{
  "num_hidden_layers": 12,
  "vocab_size": 1024,
  "final_lr_fraction": 0.0
}
Each number is 128 + 24 x the weight over the matrix's rms, rounded and kept within 0 to 255. Layers, rows and columns count from 0.

# layer 2 MLP gate, 384x96, rms 0.0829, rows 74-104, columns 64-95
[[122 180 119 135 119 153 120 141 121 111 130 189 160 107 137 101 146  92 121 147 118 152 135 114 153 123 121  94 116 150 145 117]
 [137 129 171 139  90 120 106 131 152 144 119  83 151  98 142 153 122 137 116 132 169 121 113 140 115 138 143 154 124 136 151 176]
 [129 137  79 133 112 103 153 146 140 157 161 162 150 156  92  98 129 130 140 128  85 168 140 136 141 152 130 125 114 129 133 147]
 [138 141 129 146 109 117 146 133 111 141 145 105 140 112  94 117 193 132 114 124 120 119 106 169 116 122 174 143 106 120 107 158]
 [103 144  87 124 121 118 171 107 138 115 134 144 156  85  90 154 112 131 161 120 134 133 137 116 134 102 131 131 130 158 135 131]
 [126 131 150 116 109 135 118 123 153 129 176 140 179 152 127 154 148 181 148 132  75 125  97 104 151 157 130 132 123 140 145 118]
 [130 127 148 122 137 185 170  95 146 122  74  72 167 138 152 127 143 141 146 107 127 131 136 153 111 145 137  97 105 104  99 143]
 [127 134 143  60 172 111 132 121 149 154 145 145 112 120 136 135 112 125  79  70 154 115  85 126 153 131 151 105  90  71 101 161]
 [161 132 162  88 123 154 126 158 112  98 159 129 160 105 115 159  68  88 166 139 152 112 122 103 103 151 152 106 162 126 146 150]
 [141 122 165 146 129 113 122  99 159 138 160 127 105 114 131 143 154 144 107 138 121 115 124 108  90 148 127 117 153 159 152 121]
 [113  81 126 126 107 129 105 161 140 164 132  59 155 110 130 147 132 119 139 119 121 148 150 114 106 127 112  77 154 141  79 139]
 [135 134 113 117  86  89 124 102 148 151 124  79 142 106  87 146 137 117 151 139  97  85 139 141 140 105 123 146 120 104 108 136]
 [132 140 155 129 165 139  70 140 157 159 113 161 107 127 124 136 140 142 136 122 134 102 137 109 149 148 108 149 137 118 144 111]
 [163 161 125 113  82 157 106 145 108 121 168 114 134 126 130 155 116  82 107 103 105 112 144 141  86  89 167  86 181 110 110  62]
 [116 115 165 128 105 164 104 110 123 119 109 142 110 120 128 140 113 121 118 116 161 127 135 134 102  98 177 109 158 112 131 148]
 [144 155 145  89 101 138 144 134 172 174 128 150 106  89 143 157 132 130 133  92 149 126 151 115 107 142 153 115  79 135 161 115]
 [116 124  85 140  98 133 169 139 143 120  98 117 158 130 115 146 118 161 100 147 106 137 130 119 166 160 196  97 125 115 101 106]
 [106 126 157 101 127 124 116 125 103  87 138 112 180 139 122 117 153 135 142 120 135 111 141 136 145 143  92 170 147 109 159 137]
 [119 122  99 123 147 101 116 114 190 155 127 122 134 141 131 137 139 109 128 134  92 138 110 102 125  88 114 138 150 170 145  87]
 [117 109 176 135 111 168 131  84 141 162 124 127 131  91 138 145 128 125 149 117 125 149 139 112 120 122 175 116 114 116 157 126]
 [108  89 139 126 159 147 165 101 129 154  88 167 140  96 106 100 151 116  89 143 133  92 111  77 108 142  93 123 123 167 162 135]
 [124 115 139 116 136 118 119 161 155  97 133 186 152 113 119 166 141  89 120 163  96  99 131 119 148  96 134 135 129 138 116 104]
 [161 172 112 100  63  91 161 150 123 107 136  66 133 104 177 109 133 142 144 105 110 127 121 129 132 136 166 140 143 116 129 133]
 [132 139 155 141  99 156 131 128 160 104 140 154 144 131 137 109 117 125 107 138 137 134 122 116 163 158 145 152 125 106 125 135]
 [ 87 167 150 118 137 163 139  96 138 173 141 121 155 134 118 143 133 189 128 135 127 107 145 152 116 181 148 101 142 114  99 109]
 [151 162 156 178 101 134 130 143 131 130 111 192 155 101 134 158 153 137  85 120 167  88 129 159  96 121 121 121 142 119 141  83]
 [ 84 105 125 137 122  95 150 130 153 125 156 145  81 122 111  86 138 117 142 182 121 153  80 135 134 111 138 126 114 158 132 143]
 [142 146 125 146 107 156 140 110 112 133 104 118 151 140 141 125 124 119 132 172 128 133 157 112 158 146 166  61 146 102 159 101]
 [139 118 113  81 158 114 138 157 117  93 132 149 158 102 110  88 126 179 124 139 123 123 160 121  97 157 164 102 141 140 121 123]
 [112  79 120 102 125 111  86 135 118 129 127 129  99 149  98 120 151  88 154 106 116  95  94 147 111 112 137 135 144 202 146 156]
 [114 145 130 126 134 159  92 168 123 130 124 121 105 116 113 122 156 121 133 152  89 160  98 121  90 155 121 117 138 133 111 131]]
# layer 2 MLP up, 384x96, rms 0.0829, rows 74-104, columns 64-95
[[140 139 144 145 145 120 135 126  91 112 152 143 120 142 117 165 104 122 150 121 101 136 131 154 139 118 105 138 115 159 141 169]
 [148 170  96 149 130 144 114  90 165 120 142 183 139 103 132 148 100 143 122 106 131 106 145  98 142  96 143 130 125 112 144 118]
 [104 134 121 154 119 111 118 132 107  97 110 127 119  71 130  91 116 179 108  89 169 134 107 164 111 125 138 102 155 139 110 103]
 [125 102 118 188 109 132 124 133 119 137 161  71 149  96 142 115 109 128 114 116 122  74 128 157 123 114 141 170 105 113 105 105]
 [110 130 128 109 130  92  99 163 119 104 118 173 109 122 131 156 151 129 138 101 163 129 132  76 138  93 142 135 146  86 113 101]
 [156 104 136 145 130 144  75 156 121  94 162 142 163 151 130 118 125 126 115 142 105 136 102 175 135 110 182 123 126 131 149 134]
 [146  92 178 142 127 106 123 114 103  96  94  44 167 144 103 149 130 164 149 104 121 142 136 149  93 151 114  95 135 120 122 120]
 [ 92 136 154 143 124 132  85 116 131 109 156 164 138 128 129 163 171 158 140 154 106 166 131 186  83 114 105 124 108 140 111 159]
 [132 127 150 140 122 100 164 121 137 175 107 127 149 123 169 120 140  73 139 124 159 148 147 149 133 134 154 168 110 156 100 205]
 [107 163 153 141 158 129 104  94 116 109 142 128 122 121 130 118 128 102  93 115 132 107 106 110  88 150 150 101 127 115 173 125]
 [167 135 115 107  88 124  75 126 131 144 185 119  54  98 123 140 113 122 108 144 150 100 125 193 156 135 156  88 133 132 131 134]
 [146 129 170 168 121 104 113 110 152 110 145 123  85 138 138 172 137 169 117  96 119 133 145 110 121 141 155 135 126 122 125 149]
 [147 143 129  83 142 131 135 167 158  77 167 167 155 151  94 109 136 107 124 107 121 122 139 164 113 118 100 111 163 163 141 113]
 [125 127 110 158 128 160 172 128 127 135 155 110 157 120 103 126 157 117  86 123  99 167  90 112  98 152 105 176 122 154 121 139]
 [143 148 108 153 131 125 136 118 120 138 114 135 132 124 137 151 136 161 118 130 106  76 161 128 100 160  65 169 117 105 108  86]
 [144  95  84 184 112 116  96  98 152  97 135 133 141 126 100  93 138 119 106 106 102 165  85 125 138 122 115 107 121 145 115 123]
 [160 165 151  97 101 127 111 123  86 143 159  99 127 148 144  98 108 157 108 130 161 110 143 106 151 144 127 145  94 114 111 190]
 [128  82 138  91 172  97  95 110 116 152 145 119 133 120  95 105 132  94 141 136 162 103 160 141 127 136 105 105 149 102 125 154]
 [151 125 129 149  73 125  95 110 117 173 109 142 116  93 125 114 142  96 149 124 118 153 156 132 129 109 109 115 160 162 131 130]
 [161 137 163 138 116 126  89  86 149 183 120 132  96  96  79 128 149  99 145 117 119 146 134 137 126 146 105  93  98 106  90 163]
 [150  99 135 122 136 152 166 141 130 123 122 170 128 139 116 105 130 122  79  84 155 120 104 105 106 124 105 112 126 186 140 124]
 [137 156 148 121 121  66  80 152 165 175 146 104 131 137 127 116  87 110  97 160 112 102 125 128 120 136 109 122 103 105 144 135]
 [158  64 106 153 170 162 132 127 130  94 110  92 161 137 120 130 102 131 126 124 171 173 146 112 170 107 144 145 167 110 131  83]
 [138 125 148 143  78 100 142 142 142 158 153  83 101  84  78 131 152 161 138 159  99  87 156  89 143 123 146 138  87 136 108 144]
 [126 129 185 133 116 117  93 144 113 150 140 125 134 128 141 140 136 113 113  98 129 122 126 126 173  92 156 158 138 126 190  92]
 [125 109 122 117 103 120 149 138  97 146 143 136  85 124 122 142 143  93 134 150 150 149 105 149 123 146 143  98 101 129 105 111]
 [143 112 119 121  91 120 113 119 133 160 160 128 138 167 107 127 138 136 124 162 125 102 129 167 150 110 149 123 110 162 127 158]
 [ 96 134 125 124 109 121 122 166 136 127 114 117 119  88  94 136 117 149 116 111 160 125 130 123  74 123  80 163  87 148 162 159]
 [122  92 119 118 121 100 158 113  82 120 148 145 124  92 109  76 146 165 127 113 121 110 131 123 134 179  96 157 130  93 112 164]
 [ 87  98 115 154 117 135 133  79 119 114 127 104 124 129 140 115 111 194 108 132 160 140 154 119 114  97 172 165 148 109 132 150]
 [110  91  85 152 115 116 135 132 130  92 119 139 125 146 130 146 132 103 153 141 100 123 126 157 102  90  96 146 134 115 120 153]]
# layer 2 MLP down (transposed), 384x96, rms 0.0829, rows 74-104, columns 64-95
[[162 166  76 120  97 117 119 121 141 160 118 119 125  96 122 138 114 153 146 129 138 107 124 120 133 167 113 114 119  90 150  79]
 [111  92 105 110 129 140 133 147 113 135 102  97  69 120 124 134 154 132 120 129 116 165 127 143 122 113 150 133 139  97 128 145]
 [151 143 148  82 137 116 129 116 159 117 102 114 155 137 150 138 138  99 172 155 116 120  94 131 122 149 129 135 140 131 104  81]
 [120 100 162 111 133 142 167 129 177 132 168 116  83 151 138 114  70 145 133 144 110 151 113 132 172 163 117 140 165  99 123 103]
 [ 95 143 152 146 121  88 172 160 143 120 129 134 119 169 106 120 121  84 117 163 195 175 136 129 151 137 141 116 106 114 109  98]
 [ 79 120 106  83 133  85 145  94 132 121 115 145 149 127 174 157 114 138 115 133 124 154 121 115 142 116 138 146 154  75 171 135]
 [117 159 126 136 117 141 115 136 151 152 185 184  93 107 141 145 124 121 133 180 115 129 115  90 169 125 126 135 125 144 127  89]
 [133 122 139 160  97 167 130  92 120 148 142 100 170 124 151  87 128 123 139 172 128 105 181  97 138 145 131 119 158 142 144  91]
 [132 122 132 126 110 146 125 158 139 129 107 122 101 118  91 126 115 150 107  74  72 123 110 123 115 121  92 122 130 140 128 102]
 [113 141 105  94 138 135 128 125 107 118  93 166 130 127 137  97 142 111 154 126 138 140  95 152 146 107 145 160  65  99 108 150]
 [146 148 135 124 104 105 142 105 115 116  73 131 139 118  90 134 118 121  94 131 103 137 128 123  95  89 170 168  96 112 140  98]
 [146 107 130  94 103 143 116 139  86 166 170 149 189 121 100 138 111 114 172 142 133 131 134 106 163 110  97 121 151 152 189  86]
 [141 125 139 168 127 120 121  83 125 146  87 119 108 150 107 112 139 123 127 132 117 124 115 108 172 133 160 129 120 112  95 133]
 [143 134 119  75 102 145  85 144 108 125 156 107 106 124  75 104 142 136 112 141 101  73 107 144 129 141 106 129 142 119 127  51]
 [132 176 155  95  92 125 125 110  88 176 151 108 119 162  99 148  88  98 130 132 112 137 136 143 123 106 165  74 151 116 132 138]
 [172 164 105  49 128 105 176 137 114 160 147 125 180 140 148 133 140 157 170  82 163 136 121 136 148 123 119 131 137 122 153 115]
 [105  90  68 153 165  80 176 128 179 158  99 133  99 110 149 129 136 154 132 104 137 173 104 143 122 184 103 104 146  90 140 142]
 [ 94 135 112 164 137 151 145 136 150 119 116 122 128  75 170 126  95 150 131 161 114 127 100 125 160 137 148 141 149 139 180 147]
 [ 97 137 130  65 183 137 142 125 148  98  89 126  83 126 107  89  99 142 156  85 135 156 110 103 148 125 125 145 125  98 144  92]
 [133 180 138  86 137  82 113 171  79 122 157 105 110 140 127  85 141 175  80 133 164 127 123 149 164 116 123 167 146 143 142 103]
 [146 204 132 133 123 106 138 172 126 130 144 109 113 148 150 145  89 103 109 107 119 156 145 168 153 141 176 145 146  81  88  90]
 [130 107 140 123 145 164 159 129 103 138 133  94 117 146 157 143 167 137 134 121 112 115 127 131  75 125 121 116 170 138 127 106]
 [ 99 127 183 102 109 125 133 124 130 128 121 171 176 144 158 129 126 118 126 161 131 111 146  87 114 157 133  92 116 165  94 154]
 [104 133 117 102 162 162 118  87 138 109 119 128 160 107 121 127  99 121 134 101 109 124  84 138  93 132 117 127 126 100 179 128]
 [121 157 143 125 126 141 144 100 162 109  92  95 130 143 120 111 171 180  85 105 115 126 144 187  90 124 166 131 166  89  95 165]
 [124 127 130  80 186 136  86  75 130 115 139 132 136 138 150 125  87 103 177  96 142 138 164  77 104 105 166 170 104 140 114 161]
 [179 102 113 136 125  93 103 136 149 142 155 150 153 133 114 131 180 117 165  98 107 163 132 122 146 135 130 157 148 128 145 132]
 [120 116 113 146 105  88 105  99 114 139 147 126 127 149 138 176 129 118 132 130 127  89 133 178 129 168 139  87 138 134 129 136]
 [104 156 128 146 146 109 130 125 133 130 111 109 118 160 168 207 140 118 114 137 175 123 115 145 143  90 122 152 115 118 187  99]
 [100 133 110 155 140 127  73 102 146 177 151 123 134 150 145 169 152 111 113 161  85  86  91 150 115 141 104 125 162 136 160 142]
 [170 164 153 108 104 106 146 134 134 162 121  92 136 128 111 136 135 127 125 103 158 171 115 114 169 153 142  80 132 163 120 115]]